Part of a small language model's weights.
Architecture: learned positions, tied embeddings.
Each number is 200 + 20 x the weight over the matrix's rms, rounded and kept within 0 to 999. Layers, rows and columns count from 0.

# layer 4 MLP down (transposed), 896x224, rms 0.0788, rows 869-895, columns 0-31
197,203,196,200,199,209,195,197,208,203,199,198,195,207,201,196,209,201,200,193,203,194,210,189,202,193,199,203,203,195,191,198
192,196,199,200,206,199,199,196,202,198,197,201,198,204,199,207,193,202,202,198,202,197,200,200,199,202,204,200,198,201,192,197
223,200,209,195,238,178,191,228,206,170,215,180,205,202,184,184,235,174,209,203,197,191,228,207,234,227,158,182,189,200,188,183
194,195,197,212,197,184,205,194,220,186,183,220,204,227,173,184,197,185,213,197,206,200,219,208,210,217,233,203,210,188,185,205
194,199,199,180,209,250,188,207,196,203,218,183,190,181,176,230,205,164,171,185,182,222,209,200,196,206,229,198,201,186,200,183
192,228,193,222,194,197,173,224,195,173,211,222,185,198,200,207,198,182,208,202,194,203,205,104,218,230,189,195,190,201,195,213
198,211,214,202,178,215,225,219,203,230,205,174,199,212,184,190,182,149,180,193,207,166,229,204,184,219,208,188,182,200,172,199
197,196,204,201,198,198,200,200,194,197,202,198,210,197,200,195,199,208,194,202,200,188,202,191,198,201,190,198,203,193,208,199
205,226,207,176,190,208,165,187,192,206,189,180,177,205,199,152,191,233,192,190,182,190,243,191,199,213,178,215,202,216,248,239
222,210,184,176,192,201,207,234,181,199,219,227,203,206,187,223,187,213,220,220,203,158,201,194,158,219,210,190,188,196,201,141
211,192,186,207,196,194,186,201,206,193,210,202,199,199,195,190,205,210,186,184,195,198,196,208,185,202,197,203,218,204,213,212
199,177,206,178,212,225,211,194,204,200,204,183,163,212,236,188,202,215,157,177,223,231,181,216,193,176,224,203,263,201,191,198
236,208,176,178,175,245,202,210,193,211,208,230,167,197,185,175,204,240,244,221,188,226,178,214,195,221,158,206,192,196,192,231
212,205,190,205,221,179,228,189,201,196,191,173,185,256,221,217,214,206,228,180,211,177,201,188,191,210,209,196,189,195,227,162
199,182,193,195,195,200,197,217,196,197,202,194,191,184,207,187,190,185,200,173,236,206,185,181,199,201,200,207,210,217,187,196
185,195,217,180,229,166,258,255,195,203,220,182,184,234,184,197,197,209,172,206,191,215,201,206,227,212,208,184,179,190,207,204
218,206,181,222,193,196,203,224,184,191,222,219,212,211,229,223,190,188,194,202,222,172,224,202,228,188,180,198,201,192,182,179
168,185,215,171,211,206,149,184,196,236,248,201,203,208,238,196,214,209,170,207,176,194,207,205,168,142,198,208,195,206,165,170
189,216,205,231,185,199,156,180,233,160,229,183,177,224,215,202,196,204,200,193,227,240,186,222,198,148,215,186,192,190,179,205
212,192,163,218,187,151,197,163,223,191,193,178,210,165,212,184,172,185,189,196,227,221,207,244,154,161,173,223,202,189,153,267
169,197,206,214,165,184,192,193,208,215,177,202,170,175,250,195,246,161,202,192,187,244,170,257,181,234,190,217,191,211,220,218
199,198,184,219,194,186,208,166,195,206,177,184,190,211,203,216,231,188,201,196,195,188,183,193,181,212,186,212,200,215,201,180
207,232,189,218,197,199,176,220,221,160,193,220,153,154,199,152,209,182,182,177,204,217,228,218,189,210,208,204,194,210,212,153
162,165,228,220,198,206,186,232,205,211,200,207,183,211,184,234,224,189,211,209,196,210,187,192,193,196,196,223,214,214,178,157
219,163,235,246,192,215,182,200,200,185,195,232,184,146,198,201,187,223,218,209,204,205,177,201,236,194,166,214,193,201,207,216
199,191,218,204,210,202,162,195,203,212,200,217,200,184,211,201,222,206,186,195,176,204,207,193,196,220,178,219,193,215,212,182
168,198,218,217,225,219,176,192,210,176,217,194,173,236,198,186,252,184,225,191,191,232,210,228,185,175,190,217,210,192,171,206
# layer 4 MLP up, 896x224, rms 0.082, rows 870-895, columns 0-31
209,199,206,203,201,198,199,202,195,197,208,200,197,194,193,194,198,195,212,202,195,204,205,208,194,201,201,207,211,208,225,200
198,193,174,229,184,214,214,198,199,151,223,204,202,220,178,208,232,184,172,197,192,165,203,201,234,190,210,216,234,203,193,186
170,201,196,216,208,140,195,202,192,206,216,213,196,200,183,200,233,170,226,213,201,256,181,191,197,205,234,190,213,207,234,229
195,195,213,212,201,159,192,192,203,195,199,228,200,196,206,181,222,129,199,209,206,195,196,204,179,208,175,187,213,200,207,207
199,177,251,235,169,212,191,171,203,204,227,220,181,198,209,231,193,206,201,175,191,244,204,209,215,192,234,200,206,201,205,179
233,188,213,236,211,168,187,178,182,192,179,187,129,201,215,245,210,157,238,203,187,263,190,200,203,175,218,203,176,215,195,219
200,183,210,208,208,200,203,198,189,191,196,216,194,195,188,207,222,201,217,206,201,204,198,214,203,194,192,211,205,197,198,190
228,198,235,229,196,172,217,207,210,195,249,212,181,215,185,235,230,197,185,171,166,213,210,202,201,209,187,199,171,222,199,211
218,198,202,212,199,171,166,159,184,156,203,197,206,204,223,227,203,189,200,190,178,251,209,193,221,182,222,197,180,190,225,199
188,183,218,221,210,207,206,197,199,203,195,205,193,203,196,196,199,192,203,201,195,204,208,203,205,193,188,211,211,209,204,186
164,182,206,230,212,212,194,160,169,145,170,190,178,218,196,163,192,198,152,214,199,190,206,216,233,158,208,210,195,194,177,221
201,202,188,188,192,221,189,181,194,174,238,210,175,216,207,244,198,218,212,178,195,236,220,211,213,165,219,222,179,186,244,146
201,202,236,219,167,212,180,201,176,197,193,201,141,232,195,188,199,205,193,190,214,198,162,194,225,195,212,223,208,210,167,212
182,199,199,208,185,197,201,187,201,189,214,210,189,186,187,195,213,207,237,218,169,213,189,197,216,207,216,218,184,195,182,210
195,197,219,218,168,218,200,215,199,180,218,218,148,213,191,178,199,194,187,207,204,178,217,205,198,212,237,192,204,191,192,210
210,203,186,215,196,212,231,179,186,222,213,230,210,214,221,204,195,205,199,178,199,160,213,195,239,177,199,206,203,189,216,172
177,186,219,197,227,244,235,196,192,195,216,186,158,214,211,225,216,220,180,183,181,214,213,178,224,167,201,254,220,189,198,178
170,190,217,240,219,196,212,202,185,209,173,175,187,201,176,180,211,191,181,204,212,233,231,187,223,188,214,191,239,200,194,180
204,192,180,220,186,168,208,198,190,200,165,235,185,212,180,179,198,180,178,195,207,153,189,219,186,156,183,203,208,186,176,225
160,191,189,246,216,192,226,204,197,154,269,170,199,212,193,195,216,194,189,215,176,202,252,201,215,249,199,208,183,204,233,170
257,196,188,197,195,204,192,188,183,219,196,214,197,189,219,206,182,201,200,161,178,184,227,199,187,211,203,199,208,213,193,222
189,195,162,265,184,152,171,161,191,197,209,215,181,223,208,190,196,199,181,152,217,221,213,199,247,219,222,189,220,198,207,212
185,189,220,193,184,235,204,208,188,177,204,198,160,200,217,175,226,188,201,189,177,203,202,218,203,206,198,217,208,189,195,180
150,192,178,210,242,174,220,196,212,160,189,211,163,208,199,204,190,165,213,221,206,226,208,206,178,211,178,210,201,203,197,194
199,195,224,176,197,183,227,229,200,213,197,220,185,215,191,195,206,188,217,204,188,204,176,193,188,227,196,193,259,207,212,198
205,204,181,213,194,179,152,173,193,248,198,197,205,201,168,223,195,200,187,202,217,219,176,203,240,220,168,201,198,217,214,206